{"num_hidden_layers": 11, "hidden_size": 192, "num_attention_heads": 2, "num_key_value_heads": 2, "head_dim": 96, "intermediate_size": 768, "vocab_size": 8192, "hidden_act": "tanh_gelu", "norm": "layernorm", "norm_place": "pre", "norm_eps": 1e-05, "positions": "learned", "qk_norm": false, "attn_scale": 0.102, "bias": "all", "tie_word_embeddings": false, "parallel_block": false, "init": "normal", "init_std_qkv": 0.0307, "init_std_o": 0.00655, "init_std_up": 0.0307, "init_std_down": 0.00328, "optimizer": "adamw", "learning_rate": 0.00169, "beta1": 0.9, "beta2": 0.98, "weight_decay": 0.16, "lr_head": 0.00587, "max_grad_norm": 1.0, "warmup_steps": 333, "schedule": "wsd", "decay_fraction": 0.511, "decay_shape": "linear", "final_lr_fraction": 0.0, "batch_tokens": [32768, 65536, 98304], "max_seq_len": 512, "doc_mask": true, "train_tokens": 223600000, "max_steps": 3668, "dataset": "wikipedia_en"}
Each number is 128 + 24 x the weight over its row's rms, rounded and kept within 0 to 255. Layers, rows and columns count from 0. Numbers have three digits each. The size before them is the row's rms in percent of the matrix's.

# down: layer 8 MLP down (transposed), 768x192, rms 0.0904, rows 97-196, columns 128-191
# up: layer 8 MLP up, 768x192, rms 0.0888, rows 98-197, columns 128-191
down97 088:100165099120124140092129103160118173152152157116140115115127122150138180107133139123117125113161130135120129135117023132122156123143091117158128116121108096119122196118117088138089142094159134
up98 098:091129095151107136157112141104130091114124089108161102095141135113127074184106124135108099093124099144104119120139129152186102122109118147132160143113117116162159135135177107168115117135140090
down98 108:108111131109135141117122112094147159124137114124167123125142095118164117137138127120144134139108108130163087131168157119133083110140122136087119069133117115149164169119096162141067163078141100
up99 094:126108094139164132089142108133121171094142115135136140098151078120121138185096139139134124122137116137184122127116176085152146122118131134122110126128083122118133144114185110139104106098183132
down99 089:125176125144125114138138163127161112097094140086158131154125146107131109167150150122123124113120207094085142124156116121134127152129176113107111095153182121166113120119163104152098147115098137
up100 095:094165162141111110119141127093140122147191175120141139162119118178148128164126154114102151104130143085121122130128151136123149142160138101105144137095088142125129101097133099125116155134154112
down100 100:178153114080148118150110128154127146110128113099141139079128127123124123117132104146137128102143103135132112121159186130110119139132134135153147140155162079139124145145125112164193117136114091
up101 109:115180163109171149096124182134111136129077148134068114107117134153114129113162127146124096172174147120110095123114120105141171100088125112155117140150149130164151127116142087112139129148158139
down101 108:167122152105135113144125083216126150156134162118131108135155111150129127092093122151127098150123129129117096108152101131128123078118098093165151114118118131131108126162142108146148141125120101
up102 100:081142128164152150137114159109121130105115140136172124145101102114087114143136080134065115127133110135097142142147133134129163110145142138152160163121127153144113096143132120126147129137120131
down102 103:130097081112099132118124103114121116154144131109127108127132130148131136154120145162100078142082135124141112133141138086157091158137154157104084125127117149122078119143150148139124111157114140
up103 109:158169161106145149140072117141115122123183138109154109142123132147140120135194149130099114138111123127128062125096158156123156111100127171121160174110127117156132132129115130174162149114137146
down103 100:117124124167154087163135167140134131145108136153146138135121123098184122110090131151127140145127123136102161122139099115074135181155077155117157122140103147115110133194120137112107118113108115
up104 095:113121137091149139104120109128134109151162133164115134122076111124170137142128144118169151147148138174139115142135129070205088097105154108158157125121121112124171104105155116122145100127105128
down104 103:132150136175145123129162139115150084138125138126124168171120149143115151098143140138131098119134115091101103084109164125122134178134144133093137087129104133109120109182107140141100125169131152
up105 101:123130186108110084142133157094117154131102126143135113160132141152150096124150155133095136131117111160133132075140122157151186133109138143105130132104148128125109101113096076131131141139118126
down105 098:181138122142156105172171111111092143115091135167102093134135157117099140128126155129170089141107160106154097155114082103146101120187108181118143111160124120115153102119138145099095106121094126
up106 094:151163115144151112117097139137104099120123121114090135117145051144111141108083138146169138138184122137152130115078118120121149133102130150116130121101107148148102120157117118124142117112100115
down106 095:149134139121140125096165133070127114085118088139144169115135130130090138118141106126111077115153087097148117142135152143121139098119124108098128126147148113135142153142149189173165122112133104
up107 106:124175136143080124105108103126077108127118129124184129138131135155133101115122159151093131127125079143164164134111142129181108085148099151151112108158115136132145132076120099135158119137165122
down107 107:103159124154108093106087122083146111133134111116126110125123098141143132143162116110104119128139122086110112130157165128140128118130133082144135131135099139126118133100137145113140135080152112
up108 103:124130146094173107123119104107121113124097177162086111113110121113132140123119075156131128105168091143126098191090143135129134102133125100132143161146132091139125156154115115118178131115118171
down108 099:153100107149126088120118150154128118131160090103173150112119101109112107158127116123125120121123148077115085128152132125121125107139148122155129060150139107103121104130137161163149127123141112
up109 108:120148121135100120130132131124132122163091136121129102133114094172108108135136111127093138174162123131162120095094132130166126124134126141110109113142156093153140103135131128113142103134176186
down109 107:107111124132123100155128143125136120132156160095109114128130156142115115141171112108073156111129152140160136105108176154172134112126149107134107177122161136134102084146169117147154126142152168
up110 091:114118116108121121112145121106099107107125147156130136130108122104115118092153160129100090102162159135120110106145136115133106090109138116116074132108095160156113107131177106172142114134098171
down110 097:115111142147119114124136171109148143145132134139150145134149146123096129095146147119179142121086106101110101176114159131094135171121122184123144125162131116081141140145105126100186127145190126
up111 098:115144147137117138060140123160132133145106177134133143099136113109137121121132130141142129138135137121181154138120148145097160119130115104130112118151126072139119138107152121160148115170109109
down111 099:126120116162123137153133154203097087115150098142148132097130113169133113141085129105112125095145138091091135158120159193098116114120165150122150107117120100137114116125134110109119114128146121
up112 106:106147132171125133068105128135133141123121117122144131106120133153161129153094051126113146133128066150143094153090134133142151110145124121141140171121121132117087138139092148108156123118139158
down112 097:154158128134080136113146095191117149127120147152121131116127191146159109100100091130153118114143112140149143130138131094147140157137148131075144129169153120120098119127106116131112157130157090
up113 091:130147181177118125112099127140132155130135135113116130136139103112116128135083130176124102104136104147128138093090114162118151133099095103129107142137152126116117118152125190174140163156118126
down113 086:114138160119206139138141113147127124105119161143131101142137147074137127115102163127146129103113161087095118123121098164126111129142165127143156122139143172107132141139119104128163112145160110
up114 085:077158116094108168092133094118136180122143145155160145110128058150104158155143155137145150153096152121139128120105101104116157150104118116163136132128124121146135143120086153127110103094136150
down114 089:166100134149159143138143127100132146094101108161109141170083133136097084117139083131112118159157098139098110136150125159141127108134161187122081086125144108132127116128125097146143150149146133
up115 082:120112133113113131133128139099117103129139136133146129120125120150105150144190109135141128170111089154109119149119126150125130143162109164116156126145129174095125123145138129123125141164160139
down115 078:143138152137139156139126120122155116119142089100136158148132164089160136146138099133130129092147121080155132135151143111136112154102132117117109111127156109114127145126107099067132141137090133
up116 105:073147162139122119123142175111150157175125134127130109109152127131116119096097118123146121116123100128126095120145103188135137169103173071140131137168101112142108086131133134170145151099120111
down116 105:151137154130127101107154137128154150133082111156143122092139155139123165142084111123105153093125156184153139127160122088143142077114115155147101101165106137131126097112173149111140130148129143
up117 103:102142146092132115104093117126132172115112124146137087095137099155081141136118123195099102132110122180133116134110117124098131154136126106106112158138106156092141100143117150182134153098106146
down117 096:112097168125119117086170126112118130074121125119150090154144167110159108116088089114110106162152116110147126109155165130148101125147112110121159144156114117169110122096123124103181116116154133
up118 097:084121124059139146108131121128137166097129109181153157130105066121177124113089114145129146105116115134101167118145149093162151118142117124216135119129127155132125112119138122104114127096103109
down118 087:140137159131105118116127135124160112136093134104095166121132143115107113161117118129121130156116132110149110134135099151132148098138165120046137109136154120120156145131104117111129135154136147
up119 106:106126112112127092117095145147132116098149144141131152148144083172157131144111098178125117150153110168124103135118142120103129071116118111097147191102089131135147091109109116161167111107155100
down119 128:138116101133137158094121100067155121097180129123110147140126124136138150121163121140086125154126110124108067133126171159131162126132122114135138118099114095135107103094138121158168148100144124
up120 104:059141127141105145099121172109103178158110149124115079145115139176117117126165090110163139156142101086116104115135127121137139118118129136180129124161099140135158104145118075132118105112080140
down120 106:166126096126143134174119092092128119121134123148138107163140144045158099084137155129196143126133098044142132164127174139126131115150115130106132153098121090128108124137102119124152178103134108
up121 100:119139141119127151154122095104110155071093138107154119118112123126104139143120129158094070129098126146176135132098123132129149119144128111118073138176100128169138058142103153145131134091168124
down121 100:140157128145126116142136171115153144122128153139121118128122098098148114132151152138152142127149123145127121130164144119098134182170146140097116155076133124150120154138116082112186112146136140
up122 095:102133162103121111110164079094118187113117128166125105113099131123096139122114115135104136132136070122161115121146130160120121099113090148135134135177146078121147100152090115163158151108157124
down122 093:104131135128141093139109156081160114154138111126123188125155121100129108106132148125173106113160152136103118135136151103123117138108113127090149110144123129099158109133129101070168135140116119
up123 093:132100133104160108122136086117096148105093169131076089133087148132133109150160075151135108149098119175151125132090109130160155113117083128117113144153124140155088104142101125084166072120172121
down123 098:121125118122101113102132171142174139143155120124103110141126121134148122092133118137117110130129165094145159139144171129148145127119141139141127130124146122143090152100154186144101115135143123
up124 090:102164099137151092112119145134106113126082119124118106133098123154093109112077159132117108126151139127182158142117173141103098128106115123157104132110144155170133140144117125192185154089137139
down124 092:093128162135111108164110093158150131154134164197102163149151116134147127122167114146127124139162155113081099110126152123114112129149131123121174126123088084092135153122114121127093128119107109
up125 100:064132119190145164086143175128128176150104101108117122167122122085102095150117094105124141150155134164106093120153146136125131137137149139160129122104078156133133135136160136113129162129140146
down125 094:132119141119130109131123100174122132143085139120156118110106123099144134117155121115083060150123115159159095097099113134131162114143148152106144130114125116135133074164120118173069088132152139
up126 102:117153138093185108082108139122134118144129113161096160143146134197111106152127095155146105136088138146102128089156161080133156105105132117130122151149129136103113114152112144158135136102147122
down126 110:088156139156064163122080142097122093122134090158153170108104144127179116120133099113027103115141113112141135138104150134145107129106157114137156116139153122167114136130119081108126114109109130
up127 087:093117146166109114091095102153157172117089145124138115112108151112101171087141121132147116123173124101122168132128126128101175087138113096154122119115115153138125141090108160146128143122103129
down127 085:158162121118106110094064129155121138108100125106140100119138126175137122151167113108092134100149112161113137141135112182141084132104129140161121140077155080128120123141087137159139132093113148
up128 099:128117125152126172130111133112131124145140140176108101098111099100113132082109138148102093118135140181116151161131158115142143186111094135145126126121120084142131120102142075126190120100143123
down128 097:141109140151119169102100112128187113130129127063127104139150122175120118136129133168102143157113128158159102127135123136113059126171106099110163130100146133142176134122142107130141115101149125
up129 105:074171121119124124149092125122112132135122140107151143090157123135113147173149107154079076125142105113139102085126141138126123133123105124122116153142070154140120137175139122138150139054195123
down129 116:148122093127148148135142092139112107092131134154108106198124104134145119143151142157136136148122110129166122143152163142164155183125131183149158146111118135124119108149120084145152118131116122
up130 101:107178105133128109118108107134133112146092111120133123146121167114156141137111108123120131132143121139118127121113171118122108165124117136146099156094095136115062131119169087138146159119170171
down130 097:104127110145074140173147137137116083126149097106170168097088138127155153104115076121109104139137135123168116128170158104114084099137148117124123157091164070163121131119139163127126123143147142
up131 089:094113119163136108166096142120140133127147142144178091114152125103139126185113112095079111132118115079114143118121124164114126132091133104149144123132071092125146146107121114128131157139165163
down131 090:135085120124098140146140141165149128076094097152118115132123110096142109131143116134154103134122085109141139145122136109145148105149152115139116098140160139134128097150076184085109107107083140
up132 087:084120104151144152158142120134127129099139162114099098109156116171076101095137103149123129155161104161158118138126122136107153088156139134094155104109125142167115102139118131133115176130162142
down132 085:133154134130130143145106091065116134148124107141157161134129114112170127106156140102119126122136154089106150081157143114149131082094153095187087127136132105116143139117161133117116106139111119
up133 095:099118101153183076120132130104122123120135136112126139139154117166135174127130129128133124150093141126131188137097158148168127131153109128142170166203132165144174095132180131104144096112110129
down133 096:153158107113139150121121134137201135155135145129126160125113151117079135171117072142166143125145155144105090121103127143097164109099140072131117124118144123096154150095112145121157147151091105
up134 102:111139144139126140116116133108126155085155099110099125154130157168132125144120113169185115132085108151166137141116146114171159154150157148114078153167143083122147120143106112132135145143163152
down134 108:146176139098122128136097112100122109145103165157109144154119120132119123131140117111138168131162156174085086138096136145113207142114104160090166139137164119089130137135121130135110122153140105
up135 103:139146164125096133126098106103103132134105185107161123115086135123111120119136073095117097159129075157148120130140129187168120135136100163167120131148146124131133138107092151147157116149159161
down135 106:119139086142147133098090136081131097139175087137099156127134104121193140160121126113132108126111106163090154119124138147136136162115117151138172107147126148143096072149132131103105138116126101
up136 098:146142143106145133078125148140120145099123157103117111122085140176098124140099142159109120151116077122193129131133158133116158109130152088129138134173108127167113094146147135149144121086146102
down136 101:105143146161099152114091127166113115112169143156129141113139086108139143132153120098095126142163138143097106131123156155136116109092147094122168119125149123139108126083120121188083090137121182
up137 110:102116171132135127074140159127174138139106096134083127138138151132105158131135076132119131130132103149131132107129137128165116081158073106157129151115091159163077086138155121128135162156151139
down137 119:171125081147129151111139179100127089087159110122106146111137120105144123145107088122141134104111109161167124148148138112145154089162151129158123120133145144149111108125140091107150128109131126
up138 107:104163138116133130143108112123106121104174136093137141088113112112086112104163142129128102134114126123127109149134139112133149106109139094142137159140132117103097095152106134128140138106130101
down138 104:095124166143157109118131113115151173111075112151128066160145123141096122142157134080110080158138152123120113102099139126119072171142121148136128138081124125142146123159142146121122134122111144
up139 098:114171155126136115142147173103121156166117095184193119106128112091164148163145139143154104130129127107132119096115130148112159108148129126164128130133128107169128124135122155102137148110126152
down139 102:139122100110127157104125087126126125107158157101105134097132146128123068116148113121106119156154118112144133124142112091142086101118104168135122164109145126136095107105123112147150137111140115
up140 109:105133104163115139156126096131105150109111168124094122098080129105118138129165126131102109126122131153137086134117139126154160105112123136156145145118138129108127130116138120102145154130106186
down140 105:147168118164095110091090143070103151134122081163203142139157161142110116110087138143106165151095133105080129099162160116115172126157135132125126122155106116138132132128122143150151127141111088
up141 100:097128163105136115132116118126103138123146133155162147078099142128076145143147124121139109154132102153125119168135159063145141081135111133102090118158112115136141124109136155131152134163108102
down141 097:123125135130163093136088144114090144122124115119129115110124124153110096157135147147121102117138152153155106126132096130149124110152124106120127098118151142113134117125141103126097127128150146
up142 088:131148092148156132133130166122128101120160153110115138153147082144124130162131123117116135153141141146054116101121158121119117104103157096118134125115081165113108120110162098138144135090126131
down142 086:107126151136138121155115090094103161101091154128169117138091156067148127148136109144132147093121099136167144132149153114122146154128127149128134101167171087129111123096110140145132137157143105
up143 099:134119124089118129146122119119101149092136178102122110094089131089095134133135142122123111138116089194112130141126124133130134106156152154139155195116115126119111116143136138160146140154139172
down143 097:137135142151148148124145149107118073126172106127110119142133121183102151147147113131147122106163109111156132173121150166079131121090101125141128115130137125114127126152117138095114083132116111
up144 090:126143146158153109148132172132140108128136145115167126141127128168118129145155157123114136134133141168146130105126167128092157118127127087120116105134139148110098135107136124140143127140162125
down144 084:142141163106121111161146067156149092118120134118149112186160138112162094090165179114146148079130154140121119142138112107110114131140133124156127121070139118069068125151109125100112114115125146
up145 099:076121109083161141168169132101124166124134141129114147133136150143147098168123120130120124155126101134103139140139144119167137136123104131156159170121123110086115115123110073136130167113109139
down145 097:139132143141118142147141150159105114133114137098150129136125169159126127136174119165168093116143150136109142074152066124130087111130122096097128083137153149140144105149127184097126115125111137
up146 102:110103112121171133137160150111145108117124166148120107144121127119134105128157125127080122161154123160150140135145121120175126132141120160175156114139133182136121136087130103136129143111134096
down146 113:121140121109112154106123171125145150111140139138119148135114136165119138185163095152134121137151122144154116118076195076136107101114132155129128099106161085140117111143143137145154131098085141
up147 085:119142134147104138102125193118087169090135130130149157162133138155140171160107152134142127097119131087135114139111124112145168143130120127138135145166130148115119060133106136126116132113160107
down147 082:142101088100141141143139124175170122137096120154125090111153106152150111106164168127092118140157103098120114183135108097137114141153169129169103093105131161123154141098120144105150080095123108
up148 097:087113118111116144148137140123167144150109179096131172070091132102138123156102149137139132143155141129146128136106145124163142148142102093147100102141121117081084096139101114107144119129108173
down148 094:153117156124091124131104144114119150100113103136110135134129133131112119109118089164161109147151142110094123154121122109123114135148118142116148162130119194113108146177142137172128092094139126
up149 089:123138132097119129125107162111137159115150103124119110122112140144121084135150093149144118210143132112179147131126156124133129114128118159149118146118169106119163132115107110146130132148137108
down149 081:111091131139097111093127119099137100140152116153126094112119131130116113191152144080088116123125116080132137149158130134132157142121123118113108092114134126122188143127176177142096122130129107
up150 097:086108100140141113151143147106120155077114127126113174120116112141149115133180133128116145148157088130137114177099125083130126126099102105117129169130116093083133118156157142137123118093090112
down150 097:121142104103148129134093144110141096114143151112147080120096117125098140093136185144149141120121139094084143148134103126103186174176133144123123132135082134157111150139095146132072153142138124
up151 105:091104120128117109116161134098127138122120146211115090153111123120087124143134110137087133149140101169091109080106133110151141163139115121108093165139117118117124105113142104153158168122113112
down151 103:094135154132140189126109132059096140110130125098116152138095090149157127140126131137074164147076170102137116124146122129158158122141124120133131110157151111125163106113143119135139149122130091
up152 090:143122134107127139117142129125117096115130109174108137127138131152120116121119131146123132186110110149155131085110117127145133138108146150133128139179134105138114135129153086143145119118105104
down152 096:165133133165128131140134165114139117133119119160129128126102158178109123122130156134116118133137123126075119088122134094128098097146119127119131156105106137100126150126125171167168132156113147
up153 090:128174117133120116163140109124152103126135168141144074134134143136143150125124097129122137124109169125129139147149132165129148124111161121124103123092135110092156130110122132143136171109082130
down153 083:088107159094127147159151133120082190090154133122136091138161101138140142130104147120086156103136129110147120130129159118092130133150079115119140141111113123185136162100130102142126131120169156
up154 107:133164196108130103155088108121099140109153187147157131116102158146110146079147144113148103140162135122155076100119110115169167102171086137112087126156127089113136087141108115138139175109146135
down154 104:159146119167132164110122119124087154153117113096128143090091127126146137112103107112103123152126122117147101146142095168101109095136119129161109134168113133151135126104162133134144141123148129
up155 093:065112123110140108130122164117121114095104150147149118047090120109096108127165116134127131168183120136137058132105133132148145182080145134149143101130180128125133125100121084105111144138150123
down155 091:143128132141131141184088084089172114121135149129111170172145135127180153149132131103132159104086148144145133117161067111158135107151127101085132177111097140162134123116130102152081119138138146
up156 093:110179119153185126137102115129129097086142114139187116117154116110129063125191109115139096133138114135135070091124142136141175144083131090134132128138094132117093109119160150081127119092133165
down156 084:116105086141137139095145149177126122136133159122087177140159156160149196114136148099132099136130144152126140083118090110119102105137149144129100131117143107094150117164140129132080124133123145
up157 100:116173134146084122136132090102118105126083155126101147134095126112110135134095144114179102118171122148148087112117109116154139130153129126184135122105126105130134096156135109182143119100098140
down157 104:129131147117146132141106132111170133115114112129113137083120125117156143157153127142135149121116102096133141126170137152168128123110120147096103172165177116144091110089099150133125150127113129
up158 100:118122080152119154109146131103098129112120128126111149104104129099119099124118092135134076114152136136136170104141150102115161095176139130148103128119101123110105094119108122124143162109142153
down158 100:187160160120102157131154050165110103141155082113150138135167119173102141145124135130130135167122166099131089118117101133151157143124151124097129146132138136124169154115148086090100138103096112
up159 089:138135147136130151129175153128127119127131124130093149109114079145132147124126149143143113134160133158140117100132117133076139104162078099143127129155118138149156125135155155099135101139156110
down159 088:145129120145116112133156117187156153093158119169096148174127134149109106115115108174127118088117123066138091129122111104151128095092156127137097138109122124101110090146112150175125131103119132
up160 095:136161141154142129128123136146135133156127154166163141118137111140078129113171120157152107118099123092145104123149146121124191144101090094168133129140150153186089146126120092113146142067138146
down160 087:146095119148151117116124145188124140139128120135135152122111181134163140060117140151127135121097130181102113137129154107151138137141154152164183102138150116075164133122118159092089116109138134
up161 106:125120174141113110113163130117153115107123121133110124168134070112123094129116092143126166113164085109121118116120148141151180138120114112133122146150170123147121140128071133173149096129127107
down161 101:095112168105127097122084131159142152170123065148129134108177117162059109099146138146148100104113161160148153118134104122146124141140192131156136156153129145108100134186137089114133125145158156
up162 101:112126125172134094121143141110141121141127117124134134096123164146146120123139078146108127096104140127172120146100162138151129169119151115159113140124102158092130118104133100142114126076118123
down162 104:154125120134115128126133111094072136132110108127123142136126139123097095108158156162144133108093154119125127093095132150113179137134169128127087131145118105134118143171133099128156166128102129
up163 083:124121089139146112117154141109122112085117124137127103121132125121113101118161119129131082143161108163087113137176132140152125072136109144106142164128118156134141104126127097200133123166128098
down163 085:132125164130132104123137136089145145179145147163109144088106177100170147128104154153146156102132132091156132102148107135127098143056144133138132100114125088114132113114151144071088149129130126
up164 091:120126164115137096128109125098094131096162152149182089110166128180124120139103110092105061154094103131148158160160127095140121159114130143108156151105123129108117127101102121101153147098136134
down164 091:150128143165139124132126134083141119134142121086090149151117142126107131151140130164154152117134143154158166163117108105112096112144145105146117145087134131092129151143149102100130115146114158
up165 108:115153121148136110126167134116112076135106122172099110161130118123151166104110106124152115120124090119107110132104128142113103138068099128125132151117164142114139124114156123118143124115097145
down165 107:120152091110141112114134130131165128136100137152130122135143191155134131127162100136127097132130077134117104097140081119160128085134104134107151123092141129138140121176116090131151163085102148
up166 097:097129159150102127114140128104136117084127099151093107126119124113106144140112110128075133120193118105117134152141117080167156143100130138142139145117113126121130113088184132132103122167148155
down166 099:083097135135157117117155183181142107131130149124128099166128090113146120168129166152163129152083146154143090128083167140116178154111105132122134153110119141111124102211086168141145117126176102
up167 096:082167114096108118103092136089130132184128124130153101112127043153108097178132153117138121167161130166100091101126122140185147138130125154144146100129157079118131096081107174099121136138124136
down167 096:142136145132110165110076113065138118136122111099102149097108157169148161150093143138091137123114089096125094155121081132160103125154100121134133156140109112142171127102140135106072118140129109
up168 101:088145099150123117150122152109179108131120136124140120110106167109130152144120103160095116108104113086161097150096148137146092110153132120133152150063118178104126149076166099172122146130131120
down168 112:126112125100140147093120140071115165140145141128131140125126121135160124146138118115127128152151116150124091094130182102171128110109098193150118176122148108138112123137104104139177110129132141
up169 100:127151120147163126128110138150107130114104151119134089085129137108126107116094144134091079129125144184102121203116139143112136123113173119151131130180136147134123111096129123151146074113110109
down169 094:131128129094127137141112134144128140096169123161108166127100143160132093132136097131123111140126101177081144111140125141140088122130095140118122118119140160090119106145130126143143161130159135
up170 103:113172140118158146102112125097066113153169113133140119170141088155156075181077117076110120130127143163121126147137122153159149107132133133105109154161125098175130112130133097109154111128137161
down170 103:164105129106138147121135113122175140157158115135159130147125115112146116104170136126120130128141132157136153140111098125117131088165119103080119146141124144137164144133151126120109128114109124
up171 118:136129123142137093121133091083092148121128098115133184124103130114135123193142134162160127139103109090134129112134123150148125093119089123161132139104157172207139097154138071112151122113164113
down171 118:142093143155139138117126119109124125154152116131138130100107115130146150123119124117087135139126094137142087127119136128136088103147159094126128130127112136086165155109126084141139135119102178
up172 105:138176150124117114079090139140098092153121131126072129110135135134141117115168148117069121130167097122128115120132144100139169106124111084128098151127144109107139134110103136133201160105184128
down172 101:163139101142144154113115117125158142101134114083161131173117148148137155110139148137137144130113140154091156108128125117147158165183150120139119096138113110154097106151135124159075128151127128
up173 101:114164150160113130139121149146128100108148101104144147133117100136096114140137129169121125149138153090179089133132140121143091148157149143148089095131138147083122116148171109105140104109106124
down173 098:134085134111153120135146099135113150131176146166076121155139133157129157122134088132120113121144106162110133134126151152120140105118104164152102141091076121107098125127144149131139133132096118
up174 102:096111199154132123178126135122163107137152122109121129162136140145163068130110130119111121153140137131133128105140122133176165120123085126141153136117108138136125140125100091139123103119133110
down174 094:131102127120116136147125140126167117145124133169159141119160094102113112131141143109119157130105124138114085168127114090181106158125104116142119135133143117106156122090137167159139113070125134
up175 107:106141168117156093123106105127115069142154168111130119139137125171133123141124136156123103137137129133146106092081146135104168134092195103150137115134165125149092156104122153114145152128144144
down175 104:190152161125139082143132134117127108176116134142149121147127153136144138170097149068148159085155147126088122157070135117099155115113166118149119133116150068124140162155147097095134139143148153
up176 103:120105136103147138120129153131126137100125164156102087122147145129084090142134125156137086162141086115150134114119122133134145115096106113140154123174130119179094134131114135101151116156110112
down176 107:188146134120111144113133091151113166141158118096101081148116142113156105120100107072105147171160152136134111161131128131094132080129158127125106147137129112163148156120137098141183150128131107
up177 095:125169170129134100098112179102128153103174162147097145085123157099157093141091144150118127110116092110115144136129114086127144109154182080157110130134127110109152131121139146110136089108162132
down177 095:140128120151147112108147120102136136143111137125091137154171102110128160121144081135140141144155140146099102110152172124108090101117139121111101126145148139148091160163162101163166144141112151
up178 099:099103137130136108087113091085134106125143157140140164159081110119128128136136119121113136135111108125168121109130096157141175168145093142139158139131134111161167105120125148106106167097180139
down178 101:135094110116101116160119105135123104136138111121151113148107160170155114122107129160126101092113140141100166126145065110136126168177110165142105155136095133118144150150124107148010101111112105
up179 112:112124122122130150099126136129136138129093111120120119087103127121107103182135089111068127114114101095171116128113131150160134133131134111160152101130121120157110099131155155131138119086162130
down179 125:164118105161089094179138137160108118122093120153121176136142136128104122133092090127120153104104110131113126124141091163131183128118132135151163158109136151116084131114152151143109118125119127
up180 096:133105120160154133157113159123128137144104144095101093082122162165147154144134087104140109152119122194118157121113112165130124142111099105161108159151153134140101116128133140179129161125131086
down180 096:107122138078157120113113115091147151152104125120129154060159128101119136143155126135117160089124143115147186130173114127151141133077168129133112178115148134127096118121111142125102135125067108
up181 090:127170174116172131123101125137111136120109128116076134113145108176111120143133154145119136130102145120107142111140139150123132127128083115105127149126134107103133159143141114174138098144113147
down181 088:102094129126134113099141127210129073133141177138169123137129096137104118143119108105175134093092135123118106125149146138124158113156139100098144120103132126156105144151157145115187170143159120
up182 108:099177130091142081137138124096105143072106099145142141175142103167103127129116141165108130104138122121141148125101109130150120156108107112115156157138113111113110102147103106091149125134121160
down182 103:132100120119089150098105078143159064126128136133111152089103100119100122126153108149130151144152135081127166145134078121104127150170144120125094095146136098162141173146139124159111101143160135
up183 097:092129157141138105104109114155133067111125130108156111091107116112101131137125101140140116118117107111141100167156149122153132116152152078153112131229140138167102104152115106124144097099124147
down183 094:123157145150150127113103131134147126146130132169117141135132105139137151137135121084106137097085131114129094132128153129160108120105140129078128136117150129027137113145163143084162136131142130
up184 085:111097153130149080079136133066096112142152154172131138100112088125075131122128154128181122154101121138120147100112133117131127100126111119165153097124086130107133113129211136133142142151123122
down184 088:140157108120093104161102150084174109134127093118152129139142115136163075129141119105100124104123115134155172140125167095089112113120129131092129147121126072134118163174126119102160137162171138
up185 088:109127128114171131144147152121133138109203134136124139105166162137098077133168129159184097163152106144168111133149127082140110152095109124101153117131157109162124107102159158163099125123121136
down185 083:110148116121103117133109130143095089135104127116111155137113087112156170137126117129094172087098145092133144119106094174150201118121147145145100123128124153124144132147106112124045122119130090
up186 089:062146120148165180139112106114136120127152150145110086162143132130160138167124106134110090117116120179159104174120156128147123151151150140137082134137127123150104107124111131146121126144104095
down186 095:135158146102109163143159149109089157122102120118115147109109129072077108114142095145139161135186173148127104121160143139159102120132119157129120119116117134107139112099154133131139141111135121
up187 111:098127179115113108097133149096157140133133133127119100125098136105146110138078112123146145134140149131097112135134148110157172114111133148095092160151167095149131138122156102139123119090167080
down187 108:107114118145112131119121106105135151074121098126139112128114122176154128112134077125154119117137154121151127118132149120094148144110089153168160118178099141134141136137164132186127121144079135
up188 085:124143126137133091119079124127172121117141144174130136104146114166088116125148108151096115129109082144137080121104158118122122145133104134136160163160100141119089099129133126174125116120137135
down188 084:105152137129146148137118143149153087115113101110160120072095177136121113100115088116127148089161154069134101073132159134101107138113144124099123142162157100184130145126153115152114114110119129
up189 102:116140133048113137125151094118093161124131134092118150131078108142137131136121073119095160144120155149164130092165119183158131135121078152137118149141136165097124073141132144107126100068087178
down189 107:152134111205133117115086180136134099109128101137133137124157151069160131105105193109142110162125124155108114162071128105127164101143132086115127081130140101128138126127122107120151149158166086
up190 093:121162129173146143147121124042151111171118163205129086106125120115153124170165112136077101116118109151120097133127122093136160116109137146113129161147115167141122115096149096102126196168153113
down190 097:160122099141110143112133183105165121110098134095156097157154153124120109116090178144124148087090133125193162127156172128078165141098121135131149071122146157163127141182096146149137120139106102
up191 107:130197111130145144086085179129119122138173118107183101105107120171124107112127102144076091105101119135182133121134138137141129100110129110146144169078135127164142104090148129125135134136128145
down191 106:185120114108154157132106171138147100141132098092162083121141123186078120104099134182138079137103086098133152114162098125120134124131099114111155191161117138135124150138154132116106113111145125
up192 100:110136100125162106108091131116148095175098117126135108080143175130104099109165140152096103109149164177121094142132133126168128086143100167133121109116144144150135147133130074149143154097189139
down192 095:104105179174100128118104100134099160087103144182124139110140092083139119144147145107107130092127104106120132149101064154083139140131153119110141137133135123117099103130119150138103117096097143
up193 092:081116125147119100105120175137133120123092096118072120140109094089109132098174121167141152141078099116136157101108154151119132188128111131128196143159121121116162139134131158154152093121115151
down193 100:137103103132166102109156148099156123115109159155147126148135092120117130109132123149174136142117141143115142140143168153141179130109133116115123186126138115109082094139131151119200119146188132
up194 109:111173167120117110162118133126115113135115097134129103151113108125106080139133109151119122128135138113163111132143122093162131113128087133145155124121163172176158161098126104112138144142155133
down194 109:156108078166148131117142102126160173088098116157120137118143167097133153111148128157116115113067141161111105135132175101130113110129141117135145190129120151139116127124086137142110091121124124
up195 105:120141135146099129115123091116128119103130186135128083116079102117151070155123107118105130132128109155136118140136145143194150170140095145150155123150133125147132126126091064115157118096178155
down195 096:111144139147125156103112085057116135145144067175139143123147147103175135134136139096117124126124144126120122124158124088124101138121111112125112109140112158151165144099114145142131114135102106
up196 087:134116108118177081102149105124107106162126126150137139181142139126112135168159139094131171171147101093169118170103111134113127146120081161123110128120088141144103141114124046181128144132162140
down196 086:103126165148112103112122134142118126121148100135131093083146102137131122131112132162103139097112160128102117106114061075124164123138162138135093141160154095087137135151144118101089122141092128
up197 096:076113120126133154083140107147134143118131128108097118162141147122134120146114137142100119147133084150148137135126148136146143082096142118138091119184116101163130089079099125167157157092127109